config.toml
num_attention_heads = 9
num_key_value_heads = 3
head_dim = 64
vocab_size = 8192
norm = "rmsnorm"
qk_norm = false
attn_scale = 0.125
init_std_qkv = 0.0181
beta1 = 0.95
warmup_steps = 200
batch_tokens = [131072, 262144, 524288]
max_seq_len = 2048
max_steps = 3085
dataset = "wikipedia_en"
Each number is 128 + 32 x the weight over the matrix's rms, rounded and kept within 0 to 255. Layers, rows and columns count from 0.

# layer 2 attention value, 192x576, rms 0.118, rows 165-176, columns 432-575
[[139 147  96 126  71 110 107 110 171 140 142 179  85  77 109 157 159 153 131  89  71 100 124 151 140  75 129 110 130 118  68 150 101  96 120  59 151 168 160  89 207 122 114 104  86 104 140 115 153 108  98 118 102  82 119 139 143 136 139 105 117 130  94 150 131 112 140 104 157 144 113 164 167 174 133 101 115 161 176  85 139 113 191  91 115 154 116  82 107 106 125 131 134 111 145 175 139 103  96 152  93 127 115 100 185 128 168  99  69  70 138  97 144 121 178 117 150 159 132 125  82 121  97  54 128 105  62 112 104 188  85 138 130 149  49 135 141 125 210 164 147 180 107 125]
 [113 166 128 112 178 161 145 157 147 121 105 172 112 111  89 143 147  77  57 150 112 118 173 147  47 172 129 106  82 115 126 161  49 106 120 116 127 103 121 175 214 134 133 213 103  99 169 166 144  89 103 132 145 139 167 137 186 202 147  82  90 148 179 163  89 121 139 125 135 156 141 170  96 162  96 138 170 118 141 115 126 120 169 128 164 131 123 127 158  86 129 130 189 140 131 137 108 122  87 146 148  61 137 173 137 193 162 145 141 105 146 150  70 161 161 166  91 110 104 149 182 104 145 176  45 193 121 129 112 138 159 100 106 106 126  60  62 183 113  65 102 116 142 177]
 [163 105 107 159 106 176 117 146 146 156 116 125 116  58  62 145  60 111 171  75 124  93  80 101 122 173 139 172 102 113 116 125 142  92 137 120 168 186  98  71 131 122 115  82 143 108 116  65 177  98 128  37 128 119  78 125 143 138 166 131 152  45  85 172 122 179 112 117 126 143 144  45  59 130 132 113 132 132 154 116 185  62 113 180 148 119 115 134 172 129 165 129 157 141 195 160 100 107 116 142 100 119 155  84 114  47  86 152 118  80 177 141 100  87 128 120  96 169 144 125 165  32 119  94  99 128 153 139  93  99 160 148  84 146 131 111  61 126 132 107 112 170 142  98]
 [ 87 131  95 130 103 122 100  98 143 141 168 156 109 108 145 109 157 141 133 105 159 160 113 137  83 144 159 118 134 194  81 164 118  24 160 150 103  97 149 113 150  86 177 179 112 127  74 157 159 112 138 154 154 105 142 154 125 130 149 137 102 167 123 163 146 146 155 188 111  94 115 128 141 133 130 128 198 136  46 133 163 137 130 129 122  90 104 124 145 131  65 196 120 186 163 102 165 143 130  95 179  96 160 140  84 178 166 196 143  94 125  86 124 183  95 137 154 159 150 154 142  89 104 170 111 127 113  79 130 108 153 134  73 116 138 154  91 170 129 146 110 112 136  12]
 [ 70 128 153 141 202  92 146 134 124 124 146  27 132 123 105 110 106 125 145 129 171 123 133 177 100  97 161  33 125 157  99 100 125 122 140 186 102 151 159 120 139 144 114 156 112  64 131 119 133 136 104 103 193  82 138 213 140 163 135  59 134 163 102 118 118 111  86  85  96  78 150 161 115 102  58  96 104 118 118 208 106 122 142 115 131 149 153 126 131 183 125  83  87 118 133 154 131 113  62  97 132 115 154 114 101 116 166  19  57 110 103 132 137 125 113 114 102 119 123 109  88 169  40  95 126 129 157 163 119 142 152  98 160 109 120 129  97 115 119 111 137 148 188 102]
 [102 126 153 112 138 167 161 145 138 160 129 156  78 128 103 118 107 142 127  69 123  91 161 140 124 171  57 126  99 115 162 132 113 134 136 142 137 141 102  95 159 163 108 159 141 125 138 111  30 101 111 201 126 142 119 149 138 188 107 203 127 181 119 103 139 137 134 200  88 105 126 176  50 115 119 196  81 131  99 165 195 130 153 151 152 113 142 174 132  89  95  80 188 137 107 145 198 171 131 179 125 108 130 161 105 112 115 168 177 145 113 203 102 158 171 143  46 136 124  98  94 172 101  77 145 126 139 120  87 165  91 133 111 159 157 126 157  81 144 125 120 155 136 125]
 [153 116 126 108 120 118 111 126  81 192 193 144 132 139 143 220 157 133 105 139  98 155 106  91  81 172 115  77 123  75 123 155 135 167 123  80  97 127 189 125 189 168 150 137 170 155 175 113 171 140 155 114  99 132 161 124 130 152 119 145 115  78  50 138 116 105 127 113 142 133 139  91 153 169 133 177 149 132  44  79 145  92 122 161 106 114 116 176  85 115 127 104 119 144 158 118 146 184 119 146 146 135 143  93  73 126 151  89 142 146 158 132 135 106 145 124 149  98 122  92 149  67 126 126 199 170 137 111  87 130 160 152 137 150 131 115 120 135  44 127 119 143 107 105]
 [135 105 118 102 166 205 131 154 169 158  67 145 150 164  74 143  85 132 100  63  90 102 120 167 148  88 138 137  84 133 129 111 144 146 199 117 107 123 182 126 108 124 179 141  65 168 101 110  74 124 165 121 144 121 133  33 137 175  74 110 110 151  92 146 128 134  93 106  89  63  89 147  95 121 166  55 163 114 116  61 115 118 191 205 119  96  75 127 120 138 148 128 145 148 151 132 160 144 165 132 122 122  95 148 158  93  87 142 141 234 107 126 110  65  94 142 124 178 127 124 118 135 129  98 130 116 179 132 169 218 128  65  87  99 107 126 128 131  98 145 112 166  71 165]
 [156  99 144 137 101 139 141 113 145 145 122 171 135 164 116 113 129 136 151 136 146 169 149 123 102 106 120 121 170 120 137 144 121 141 110 127 114  42  80  90 146 106 150 193 174 181 127 143 147 164 175 119 122 167  67 107 100  76 119 150 153 131 163 186 134 172 101 148 172 101 187 132  97 125  77 137 119 127  92 128 111 154 171 177  66 155 128 139 175 131 161  92  96  99 179 132 146  61 106 104 187 133 198 199  84 170 106 163 150  93  78 205 106 135  79  98 138 138 119 153 146 117 117 150 215 157 130 150 205 168 174 119 148 123 132  67 114 144 160 106 131 134  90 114]
 [ 78 134 126  63 102 104 159 167  74  61 171 154 117 132 152 157 141 189 116 169 142 156 165 141 158 102 102 127 136 130  43 143 150 124 160 104 113 126 120  91 106 147 112  91 148 187 101 140 117  52 150 123 215 121 129 144 146 132  96  97  93 133 153  77 107 120 102 160  38  98 112 140 171  94 141 153 114 135  65 131 127 139  58 111  97 123 154 105 117 121  86 124 180 119 136 153 123 158  63 146 216 119 158  22 118  86 157 153 180 186  68 217 171 160  61 154 162 126 122 110 158 146 152 152  99 177 123 161  96 180 113 223 117 130 155 107 128 151  82 140 132 154 184 174]
 [ 83 121  98 105 150 131 118 151  87  97 111 186 122 128 104 114 134 195 147  86  67 107 106 152 119 120  83 157 177  99 166 163 104 157 105  72 113 150  97 180 124 157 134  78  98 109 192 128 113 123 143 132 159  93 109  67 141 140 127 171 127 133 112 155 132 142  29 144 191 118 161  98 155 169 227 118 169 120 170  86 140 158 105 185 174  87 156 151 112 137  70 128  61 108 125 175  83 109 164 116 136 160 111 127  84 136 111 139 134  83  81 191 135 131 153 104 176 131 122 140 151 118  91 123 146 123 211 172 117 193 141 183 165 119 163  77  89 100 122 164 139 177 142 151]
 [143 145 128 134 207 124 126 120 106 203 145  74  86 116 190 143 151 119 140  83  87 147 141 165 124 161 110 129  73 143  85  80 128 100 151 205 134  44 139 136 107 152 115 125 112 170  99 135 162 131 186 186 121 173 140  66 189 112 173 128 128 144 136 102 139 175 149 145 117  44 156 124 158 165 161  74 145 121 136  47 169  70 166  95  91 133 181 140 130 174 127 152 202  93 102 157 157 131 174 108 191 146  78 113 108 173 168  59 123 105  95 165 103 129 110 126 124 118 101 128 164 112 182 190 102  48 117  67  50 173 117  95 137 175 141  80 157 115 166 153 140 122 176 182]]
# layer 2 attention output (transposed), 576x576, rms 0.0981, rows 421-432,485-496,549-560, columns 432-575
[[185 186 195  80 200 146 144 144 104 117 114 128 138 101 135 132 157 107 156 127 160 104 119  86 120 116 159 144 156 129 116  69 150 146 120 146 117 179 149  45 191 125 191 151 110 134 158 147 112  92 139 109 223 149 144 103  96 171 116 145 144 135 161 193 113 148 127 162 139 106 134 130 149 131 143 160 135  55 118 161 164 141 108 160 134 149 133 177 119 127 129 158 130 144 160 154 132 152 115  47 111  57 132 116 210 187 159  99 131  77 145 168 167  98 148  73 148 148 126 185 131  88  97  46 143 182 137 134  65 164 119 117 155  46 199 130 134 121 141  54 166  83 105 129]
 [188 128 150 159 187 141  94 107 139  79 117 137 101 159 110 116 135 122 125  81 186 131  73 170 126 141 118 117 173  97 108  75 193 119 114 115 148 133 132 137  92 128 145 167 129 169  75 144 194 160  70 147 146 137 148 146 128 161  74  76 158  99 133 139 136 110 104 118 115 161 123 141 140 101 148  73 104 190 110 160 127 144 143 144  85 116  99 132  91 139 129 145 130 136  99 162 101 124 121 164  86 207 112  83 182 116 124 128  62 110  81 103 162 129 164  67 114 190 108 131  75 109 116 110  81 108 126  92 147 127 106 170 163 121 150 117 171  80 138 129  52 103  88  55]
 [101 126 153 122 137  83 102 125  93 147 120 115 142 115 127 102 165 107 158 142  74 161 130 160 138 131 138 115 138  86 121 132 184 121 116 122 168 179 153 117 139 148 103 133 127 119 108 148 120 134 138 156 117 119 146 113 101  99 106 167 131  90 114 198 116 163 124 173 133 145 132 111 111 157 124 126  99 133 120 135 149  99 104 128 166 153 170 171 128 114 139 147 111 117 123 102 124 114 140 121 128 114 132 172 171 140 148 177 155 154 133 121 131 121 124 147 140 143 157 127 123  88  65 101 187 185 175 117 161 149  91 138 119  82 136  62 158 122  96 146  93 120 113 112]
 [103 143 114  98 127 175 136 133 125 135 205 129 115 179 131 195  62 189 182 120 158 125 151 186 126  58 133 124 102  90 148  82 109 219 106  96 146 130 181 174 154 135 199 117  91 140 112  68  42 135 138 151 134 171 127 104  95 161 157 135 133 191 150 119 102 135 168 144 181 162 168 110  84 165 130 135 132 175 113 115 105 105 156  97 101 133  96 119 136 128 113 109 116 121  92 144  63  58 130 123 151 145 127 178  97 108 110 139  82 147 149 114 104 178 128 162 139 176 125 175  43  60 156 113  81 220 123 125 157 160 124 134 146  80  95 149 102 144 113 192 128 145 148 159]
 [178 150 140  98 151 149 127 123 105 152 135 145 142  98 116 126 119 105 144 181 136  89  79  94 101 106 131 108  79 173 159 130  85 124 125 130 103 119 107 117 127  97 200 134 158 107  90 109  92  79 146  92  94 147  82 131 104 202  62  58 132 121 161 126 155 111 172 157 139 106 142 153 159 109 108 110 185 116 126 142  65 105  80 132 158 115 100 160  99 162 157 115 182  88 122 191 113  99 189 132 151 128 151 108 117 126  98  86 104 106 171 104 120  93 102  96  83 132 116  95 126 170 143  96 138 134 146  80 147 121 253 120  94 170 131 164 133 155 140 135 154 190 113  89]
 [144 140 182 118 136 125 194 115 132 113 140 161 193 158  86  94 156 152 217 116 154 154 121 100  99 139 132 131 147 158 157  98 150  82 118 112 107 136 206 141 164 138  99 106 110 137 102  70  92 144 163 126  93  66  83 129 120 149 112 105 140 117 149 165  92 164 157  93 129  89  84 131 119  80  86  65 168 118  63 142 195 167 132 172 174 142 145 165 117 144 127 141 179 183  93  57 161  73 189 143 117 128  90 100 138 174 120 175 143 159 140 124 115 124 132 188 118 145 153  58 140 112 149 149 152  89 137 107 102 122 124 166 146 158 143 122 167  96  93 111 119 131 102 169]
 [134 107 104 187 155 176  99 149 109 118 133 193 121 189 174 162 115 125  91 108 128 109 113 162 116 158 122 140 108 167 107 148  74 153 160 160 152 161 127 133 175 122 114  80 140 124 164 117 189 132  90 148 142  97  51 147 136 121 191 146 129 150  80 127 155 153 100 142  31  88 134 127 118 144  79  67  46  92  91 134  81 146 139  77 147 114 152  90 127 149 117 141 131 105  83  99 174 160 163 163  97  75 144 132 122 154  95  71 149  95 107 147 137  66  94 167  92  66 227 146 111 109 138 119 134  78 104  95  28 137 112 137  60 126 143 154 138 120 121 115 143 128 149 160]
 [111  84  74 166 160 103 160 135 122 126 184  89 147 138 153 111 185 139 141  87 169 102 156 126  69 139 160 115  74 158 130 112 123 160 140 172 170 104 132  91 119 142 145 147 185 163  75 110 105 151 120 106 177 122 134 222  98 149 144 144 124 112 133 112  87 131  89 142 106  88 152 104 148  45 135 167 145 114 241 190 125 106 126 150 140 156 133  92  90 139 114 174  75 127 149 112 102 200 122 136  98 170 133 109 112  82 145 111 114 120 160  95 141 108 102 138 139  91 119 131 111  99 163  82 111 111 155 143 156 125 142 111  70 109 172 135 209  89 122 114 137 126  94 139]
 [ 89 107 131 126  79 145 127 119  78 144 165  91 134 104 182 123 166 141 102 160  95  46 142  94 120  85 108 126 142 143  99 148 163 116  76 100 136  88 123 128  98  35 200 126  70  73 139 133  80  90 122 116 195  76  85 125 164 146 131 108  78 103 133 167  95 120 173 112 178 191  96 159 116 188 118 120 166 153 115 138  72  98 136 177 115  70  75  97 146 180 120 111  61 129 141  85 129 133 110 162 154  82 107 138 207 129 171 115 107 111  94 109 126 125 193  82 139  67 130 163  94 102 111 108  98 142 111 148  88 118 104 131 172 129 129 191 104 103  71 149  96 145 116 132]
 [199 166 181 143  94  99 116 141 103 123  68 121 124 123 145  55 147 105 151 159 118 176 141 130  94  89 100 113 152 176 128 106 118  89  56 143 147  63 113 141 129 100 120 182 162 141 166 125 134 100 116 136 158 146 163 145 146 183 107 127 133 156 129 142 130 138 107 122 173 173 115 152 119 166  92 181 139 137 143  78 103  89  60 124 219 172 145 164 121 198  98 168 172 142 126 139 200 161 195 134 115  98 123 163 111 117  89 202 146  95 181  82 155 152 149 170 123  95  82 119 122  73 122 130 137  40 108 124  90 162 134  90 178 180 125 134  67 126 190 143 157  97 119 121]
 [133 154 100  93 111 102 162 171 148 153  73  90 114 107 164  76 141  94 107 140 187 125  44  66 125 136 160 116 118  95  85  93 136 127  69  95 108 165 130 128 160 109 137 141  75 114  79 112  84 101 126 110  69 127  88 160  84 110 106  57 137  93  92 153 127 177 111 169 151 140 172 151 142 101 162  56 108 124 157 161 142 147 101  97 172 229 191 207 102 158 178 138 131 143 122 130 175 144 165  98 154 201 129 132 121 152  96  87 128 172 133 163 126 114  56 151 110 155 154 150 111 150 133 222 164 153  68 116 126 145 138 183 109 149 141 167 124 127 117 146 182 107 105  86]
 [159 121 106 120 108 117  68 116 157 106 107  98  99 148 132  98 181  89  95 151 147 144 242 108 104 144 136 176 175  56 140 102  44 127 151  98 105 128 145 120 122 124 120  98 140  64 111 129 107 122 150 102 110  59  54 165 151 160 192 107 148  98 117 121  97 121  63 118 156  86 127 109 113 119 114 148 119 128 139 122 117 152 124 155 112  81 160 127 159 109 122 110 108  91 129 121 118 182 156  90 199 173 104  71 131 168 125 137 144  79 116  86 148 155 151 115 126  71 121 139 212 167 200 123 120 114  61 147 101  81 110 149 107  97 182  98  38 103 138 123 119 119 149 176]
 [124 130  85  99 100 138 187  89 130 178 203  84 111 140 129 136 178 113 133 149  70  99 117 133 122 173 154 126 197 124 106 117 120 115 135 102  81 174 147 142 109 147 128 131 133 217  61 149 118 124 132 109  87 164 141 122  75  77 127 142  89 137 103  72 106 110  80 104  99  78 116  93 196 143 120 146 120  95 166 140 165 105 121 137 139 133 103 100 127 224 152 130 111 143 131 131 162  72 155 100 150 144  74 117 154 181 105 115  89 113 175 200 159 130 121 163 124  63 134 147 152 115 124 136  78 181 129 106 140  54 102 152 100 155  27 149  90 141 158 174 118 107 147 141]
 [123 151 165 121 183 132  92 113  86 131  75 126 208 194 116 168 128 205  95 112  89 119 151 131 165 119 131 168  51 113 132 147 163 106 163 131 144 123 153 128 133 138 122 123  81 151 128 129  97 111  94 132  92 133 128  91 191 130  99 136  70 110 160 102  94 201 153 162  56 154 122 149 180 174 136 119 139 128 122  90 120  86 107 143 180 116  71 156 147 148 174 147 128  97 129 158 110 161  77 130 118 117  56 130 146 120 146 114 154 108 143 105 109 172 134  74 135 129 108 120 159 129 110 126 117 142 118 159 192 118  50 161 100 147 116  82 144 118 128  96 139 111 170 122]
 [107 158 171  98  87 130 118  59 156  90 140 130  86 168  75 118 163 130 181 125  91 122 140  90  74 175  92 111 125  97  64 102 127 136 107 165 114 158 125 175 147 104  94  88  93  59 140 114 196 118 158 199 145 126 176 126 122 149 121 125 172 169 174 179 158 116  89  93 103 118 137 119 166 182 102 120 148 127 197  90 140 121  65 120  95 148 148 118 175 162 165 134 126  72 134 145 143 103 117  28 124 175 129 165 109 148 109 120 127 192  93  72 212 137  90 116 169 122 115 133 165 120 187 107 178 101 111  40  94 143 142 138 134 153  94 103 146 159 171 130 142 110 138 131]
 [ 94 101  92  67  77 120  78 146  66 194  89 120 148 120  89 160  96 110 100 177 192 155  78 162 117  84 103 120 161 135 152  91 125 159  94 157 119  57 172 116 129 109  88  76 135 137 129  69 146 112 118 149  92 156 115 180 109 132  69 128 134 126 114 177 128 128 146 132 134 131 208  86  70 102 103  88 168 119 126  95 117 134 141 105 128 152 135 155 152  83  82 150 141 141 137  88  88 132 107 160 105  79 136 105 117 133 122 125  60 117  89 119 132 153 127  73 116 165  93 128 145 119  75 135 143 118 168 147 105 141 163  84 146 134 232 151 122  53 134 171 177 105 145 111]
 [ 97  95 144 164 134 103 104 106  83  89 106 146 157 201 127  84  94 145 114 118 127 112 119  79 136 110 142 110 237 125 117 104 106 163 148 148 147  45 170 131 114  93 121 107 145 107 144 129 111 124 110 141 100  79 134 155 162 106 150 158 142 108 131 141 126  90  47  70 153 116 139 104 146  35 164 120  99 135 125 148 144 208 100  75 140 134 124 137 194 169 107 123 160 150 143 112  97 142 177 163 104 168  97  98 112 142 115 100 100 184 136  86 135 141 179 149 131 115 131 118  94  78 127 151 112 103  72 177 126 126  82  88 132  96 112 119  76 160  69  89  90 173 227 113]
 [117 155  96 102  86 130 145 144 108 175 144 149 172 148 110 129  76 151 152 122 199 155 106 119 157 153 150 113   9 142 167 156 145 179 114 149 158 173  66 104  92 128  75 168 155 144 160 101 169  82 111 182 128 138 132 129 131 147 140  86 160 128 112 130 140 128 111 152 183 102 117 127 153  91 116  61 155  87 186  55 102 145 110  99 119 115  97 151 126  80 133 112 131 115 106  45 138 115 121 121 129 111  82 122 120 139 145 138 133 121 101 115 173  94 122  70 111 130 126 140  84 135  81 139 106 109 129 165 106 130 113  62 141  88 142 117 172 109  67  78  81 126 107  78]
 [162 103 144  71  99 177 100  85 117  58  96 188  71  82  87  67 106  99 182 134 129 124 122 140 129 159  18 141 173 140  50 164  98 147 126  92 123 208  81 185 137 129 132 182 130 158 124 126 141 161 141 159 118 141 161 150 154 124  84  92 153 179 113 164 112  88  96 212 111 160 141 123 131 127 174 136 170  74 134 114 138 104 206  71 134 104  64 124 123 113 146 164 144 146  60 122 163 118 171  68 101 186  73  84 157 177 150 161 155 116 148  75 146 117 129 128 146 150 157 117 101 155 120 153 163  34 141  62 132  82 112 141 101 143  91 139 223  23 119 102 139 158  86 147]
 [147 109 108 119 182  84 139 115  64 171 121 130 134  44 141 117 161  93 150 134 126 137  13 126 138 153 128 149 136 161 175  77 180 159 122 113 125 152 107 155 136 165 145 211 145 146 122 150  75 139 162  99 172 138 154 135 122  95 181 128 141  71 124  86 139 145 156 197 168  96 131 150 103  87 140 160 135 100 177  86 139 125 133 185 145 152 176  91  96  52 161 148  76 110 130 123  80 130 185 171 160 142  89 119 133 152 138 148  84 147 184 138 122 107  91 208 187 157 103 163 141  87 106 129 111 183 129 161 149 167  84 125 213 106 124 144 179 149  79 161  40  99 143  99]
 [127 172 188 115 119 135 153 181 135 121  60  83 104 112 154 154 108 102 146 121  94 113 137 126  93  75 148 121 130 141 139 169 111 123 123 147 166 152 153 107 124 147 123  59 166 122 153  69 145 102 111 157 132 131 108  99 147 152 140 153 104 115 155 125 131  93 103 145 160 162 121 134 137 118 164 102  95 177  77 161 140  59  94 153 155  91 153 109 128 105 138 144 111 122 136 172  71 153 126 174 175 177 114 126 166 118 110 119 162 126 128 118  94 119  69 123 102  84 148 131 112 139 109 139 117 128 119 132 157 131 136 159 103 220 138 123 152  71 187 119  86 181 170 143]
 [115 118 171 124 145 172  82 132 124 159  54 124 145 112 172 143 159  97 112  59 131  73 145 119 183 138 113 158 125 137 173  97  75 188 150 137 129 146  98 144  69 126  85 126 102 128 153 110 123 154 119 101 136 192  85 110 113 165 107 132 199 161 152 170  90 125  93 205 102 163 116 114 134  77 157  96 129 158  96  96 135 118 106 180 148 131  75 151 151  86 145 136 102  94 104  80 102  76 175 170 150 141  97 118 189 123  88 117  88 130 203  85  84  79 141 131 158 175 102  95 174 118  93 150 157 221 170  67 125 102 137 165 125  98 125 101 157  80 144 145 156 135 121 139]
 [122 145 178 116 128  75  98 168 139 153 142 175 115 181 108 133 116 114 143 152 116  98 110 135 133 153  88 134 103 117 122 142 130 126 150 134 121 155 123 148 119 148 134 202  78 134 133 169  85 101 116 171 151 147  89 129 124 136 171 155 147 109  85 144 195  74 138 124 154 118 120 140 143 125 100 109  77 116 140 160 163 140 109  80 137 118 148 156 204 150 142 143  77 155 177  98 142 140 226 129  91 168 173  80  98  63  99  95 140 109  57 105 160 142  88 100 136 138 153 186 143 128 166  50 136 132 109 119  71 120 143 153 126  67 140 106 128 104 127 119 113  87  96 144]
 [ 96 115 147 109 106  90 198 112 149 111 104  68  66 110  99  90 115 147  61 132  91 109 163 132 163 161 127  79 160 126 174  70 111 176 128 113  97 160 162 133 147  80 152 162 114 147 144 157  85 130 125 134 165 135  85 133 139 132 122 106  97 110 132 152 127 124 111 118 114 127  66  98 160 106  80 159 127 152 131  94 121 142 130 105 119 137 104 188 104 133 140 162  86 120 135 120 133 166 144 142 122 135 179 122  96 137 180 131 130 140 151 181 167 170 137 128 153 130 116 136 117 155  97 173 143 103 148 180 109 101 125 154 131 137 129 107  84 155 125 169  92  85 121 148]
 [109  95 165  69  89 159 142 154 136 124 135 101  94 102 114 153 171 160  98  53 107 199 150 127 149 122 140 114 139 121  93 154 123 165 123 165 101 127 129  97 126 156 183 126 132  46  89  54 117  77 155 158 141  75 131 139 128 125 165 194 104 127  96 134 141 163  82 121 142 108 155  97 109 149 149 142 150 129 136 105 100 128 165 128 142 112 143  67 157 106 137  95  58 213 110 165 146 109  97 125 111 134 123  76 100 164 146 146 173 154 155 141 111 134 161 145 112 115 173 133 101 152 163 117 134 170  36 105 159 139 153 122 157 117 141 135 123 157 123 126 101 146 172 168]
 [129 168 198 163  88 224 157 150  83 139 100 106 185  78 140 136 180 125  96 152  80 152  71 162  80  98  68 131 119 157 156  95 114 146 179 116 135 124  94 186  69 136 106  95 179 184 113 148 130 133 129  90 117 141 106 147 137 103 178 146  54 121 173 104 179  87 101 120 142 135  97  86 110 169 126 137 113 113 107  72 127  79  90 159 120 148 106 186 132 173 118 103 119 123  85 164 123 133 140 135 144 103 126 154 101  79 130 124 134 164 104 140 145 167  79 176  83 146 160 126 102 107 114  58 141 170 164 177 120  75 177 116 129 109 153 102 155  96 116 149 130  54 117 144]
 [157 166 126  95 100 164  93 121 150 101 180 143 130 100  98 170  93 150 184 125  99 147 125 101  91 153  93 118 106  77  80 131 112 139 155 110 142 180 143 136 182  96 119 168 122 141 103 126 160 121 115 128 125 106 179 132 158 157 122  80 103 175 137 187 104 120 120  99 131 112  65 151 206 140 123 151 175 120 148 158 108 147 123  98 151  92 110 108 153 161  96 126 138 141 127 162 166  92 142 154 147 144 126  88  76 116 150  96  96 141 132 131 158 117 119 143 148 121 155 148 128 140 133 123  85 105 122  55 139 111 136 169 123 121  56 149 158 156 160  85 159 127  97 132]
 [104 136 131 121 104 116 188 141 116 186  74  64 129  80 166 163 117 169  99 204 118  88 110 120 103 196 208 126 124 180 148 167 121  93 167 151 150 145 168  97  94 126 120 154 132 165 129 153 146 176  99 202 131 126 103 142 231  96  88 162 109 170 147 102 148 163  97 114 157  98 116 123 111 161 117 100 121 186 179 129  95 157 102 131 158 161 164 129 126  84 143 141 131 102 226  97 196 130 133 151 105 129  76  90 134  92 132 158  95  77 130 107 127 170 143 140 108 121 142 111  95 194 151 229 146 150 142  98  65 113  82 173 173  82 127 119 110 124 157 178  73 190 133  60]
 [128 117 129 146 138 131 130  98 161 139 136 153 136  85 112  81 169 212 116 132 139 108 141 131 125 113  76 107 140 160 171 129 114 155 113 129 123 216 133 128 131 150 120 177  77 166 140 117  74 144 106 148 176  99 126  85  87 142 212  75 112 145 147  93 100 133 150 127 111 112 134  71 133 163  45 112 107 179 158  88 130 166 114 120 142 129 145  91 125 103 169 172  73 117  85 104 122 147 163 117 103 183 158 112 133 150 160 126 150 150 150  64  73  97 156 135 150  97 139 113 181 161 106 155 162 132 117 112 164 100  99 127  72 167  37 152 109 155 122 148 117 130  96 167]
 [105  99  84 163  91 130 124 152 123 132 157 158 132 124 192 220  90 159  94 142 137 127  84 116 174 148 135 142 103 132  99 109 161 159  84 134 162 154 140 156 134  83  85 127  90 105 116 168 112 154 118 113 111  96 121 155 164 168 158 118  97 125 153 127 128 105 136 111 108 187 143 147 154 113 151 182 159 211 170 123 144  73 105  93 102 178 110 114  89 145 107 130 117 135 152 131 133 127  98  95 115 134 118 112 173 146  50 107 119 146  12 142 175  91 130 167 151 147 193 210  94  96 143  71 112  99 112 141 161 106 138  94 130 104 117 135 174 165 110 122 103 147  93  91]
 [149 141 118 141 152 104 131 109 162 117  37 124 163 161 109 163 119 125 111 154  82 160  60 116 140 128 175 123 178  74 143 118  84 121 171 120 156  43 116 138 136  98 131  89 104 132  97 101 136 152 122 132  93 147 115 174 110 106 123 201 157  75 178 174 113  63 166  63 114 137 149 198 121  85 164 138 141 193 149 153 153 160 110  65 120 138 138 123 125 185 145 117 149 143 118 221 178 111  97 105 108 122 123 144 122  86  75 121 145 129  99  81 118 174 124 138 169 124 119  93 158 219 125 156 116  92 158  99 143 123 134  54  99 168 227 139  79 120  84  89 192 159 163  86]
 [ 76 143 137 127 135 156  70 150 139 108 164  47 129 147  98 179 189 153 132 154  62 134 100  88 153 107 134 112 100  98 135 110 220 123 125 106  92 137  68 162 119 153  45 156 141 131 120 139 152 127 115 175 103  88 125 145 116 137 157 157  67 143 167 115 145 102  97 127 132 131  82 184 127  71 129 125 120  73 119 106  80 138 112 103  67  88 140  80 120 138 115  79 101 104  69 150  98 222 154 128 105 137 129  41 111 156  97 141 109  81 114 137 166  73 119 130 141 171 100 178 145 127  79 145  88 101 129 152 152 114 127  92 145 187 150  67  77  99 155 102 149 104 123 141]
 [135 105 147 145 141  84  60 124 129  88  92 148 159 192 121 139 130 105  87 148 120 213 129 165 147 129  74 143  78 126 143 149 142 102 114 141 119 137 121 110 146 106 135 102 107 154 131 146 117 131 173 120 100 131  85  49 121 108 135 122  98 117 150 124 139  94 168 136 107 121 113  97 104 131 122 108 115  72 125  91 140 111 164 176 109 113  59 128 127 111 112 160 178 116 147  96 141 127 128 126 179  93  79  93 129 170 142 168  78 132 116 120  79  99 127 187 159 101  98 156 107  80 123 136 154 145 163 153 129 122  92 123  51 107 155  80 103 122 130 183 136 141 134 130]
 [143 168 141 122 137  53 111 147 136 141  54 146 148 112 161 134 166  96 204 126 172 132 145 109 122 140 118 157 130 128 173 150  92 136  96  94 121 129 190 138 147 103 144 123 177  60 164  96 165 147 111 192 104 171 174 133 113 153 130 152 162 146 156  70 130 197  91 107 188 118 146 100 126 163 115 126 129 139 100  94 133  92  94 114 169 125  75  94 153 171  72 128 143 151  76  42  89  40 142 122  93 115 105 139 117 144 151 147  72  86 138 101 163 128 114 151 117 176  92 155 114 138  80  88 206 148 119  65 202 150 152 108 139 163  94 140  76 118 155  44 134 102 131  91]
 [122  35 131 127 120 117 116 168 185 138 106  38  91 120 141 137 197 151  96 128  89 150 195 129 153 139 138 212 178 111 150 156  52 165 165 150 161 114 137  92 104 143 127 109 129 113 181 123  97 107  42 156 113 167 142 127 136 129 103 118 136 106 122 190 175 124 173 141 164  73 141 156  74 121 132 121  74 182 125 104  99 138 145 119 163 147 106 163 129 113 168 143 123 126 103 138  91  90 124 133 128 123 106  92 163 117 117 131  97 170 132 138 100 129 168  47 145 103  71 123 129  92 166 103 170 163 137  83 122 103 145 196  86  75 192  85 103 131 117  64 113 133 185 134]
 [136 144 198  70 151 160 134 131  59 199 125  84 148 119 107 126 115 118  55 118  37  47 255 140 167 148 137 104 103 133  81 122  50 166 176 144  91 113 137 113  57 158 126 149  90 140  83 156 125  72 106 141 122  93 108 152 125 105 157 164 171 113  86 162 143 141 110 180  98 106  89 178 136 109  98  33 135 117 195  84 126 105 151  98 175 115  94 158  88  63 144 129  86 136 157 193 112 170  57 140 112 158 188 215 166  89 175 115  73 193 120  75 194 144 192 103 179  88 133 141 168 113 134 127 176 177  83 120 183 174 140 120 109  94 128  89  99 126 140 171  79 116 142 150]]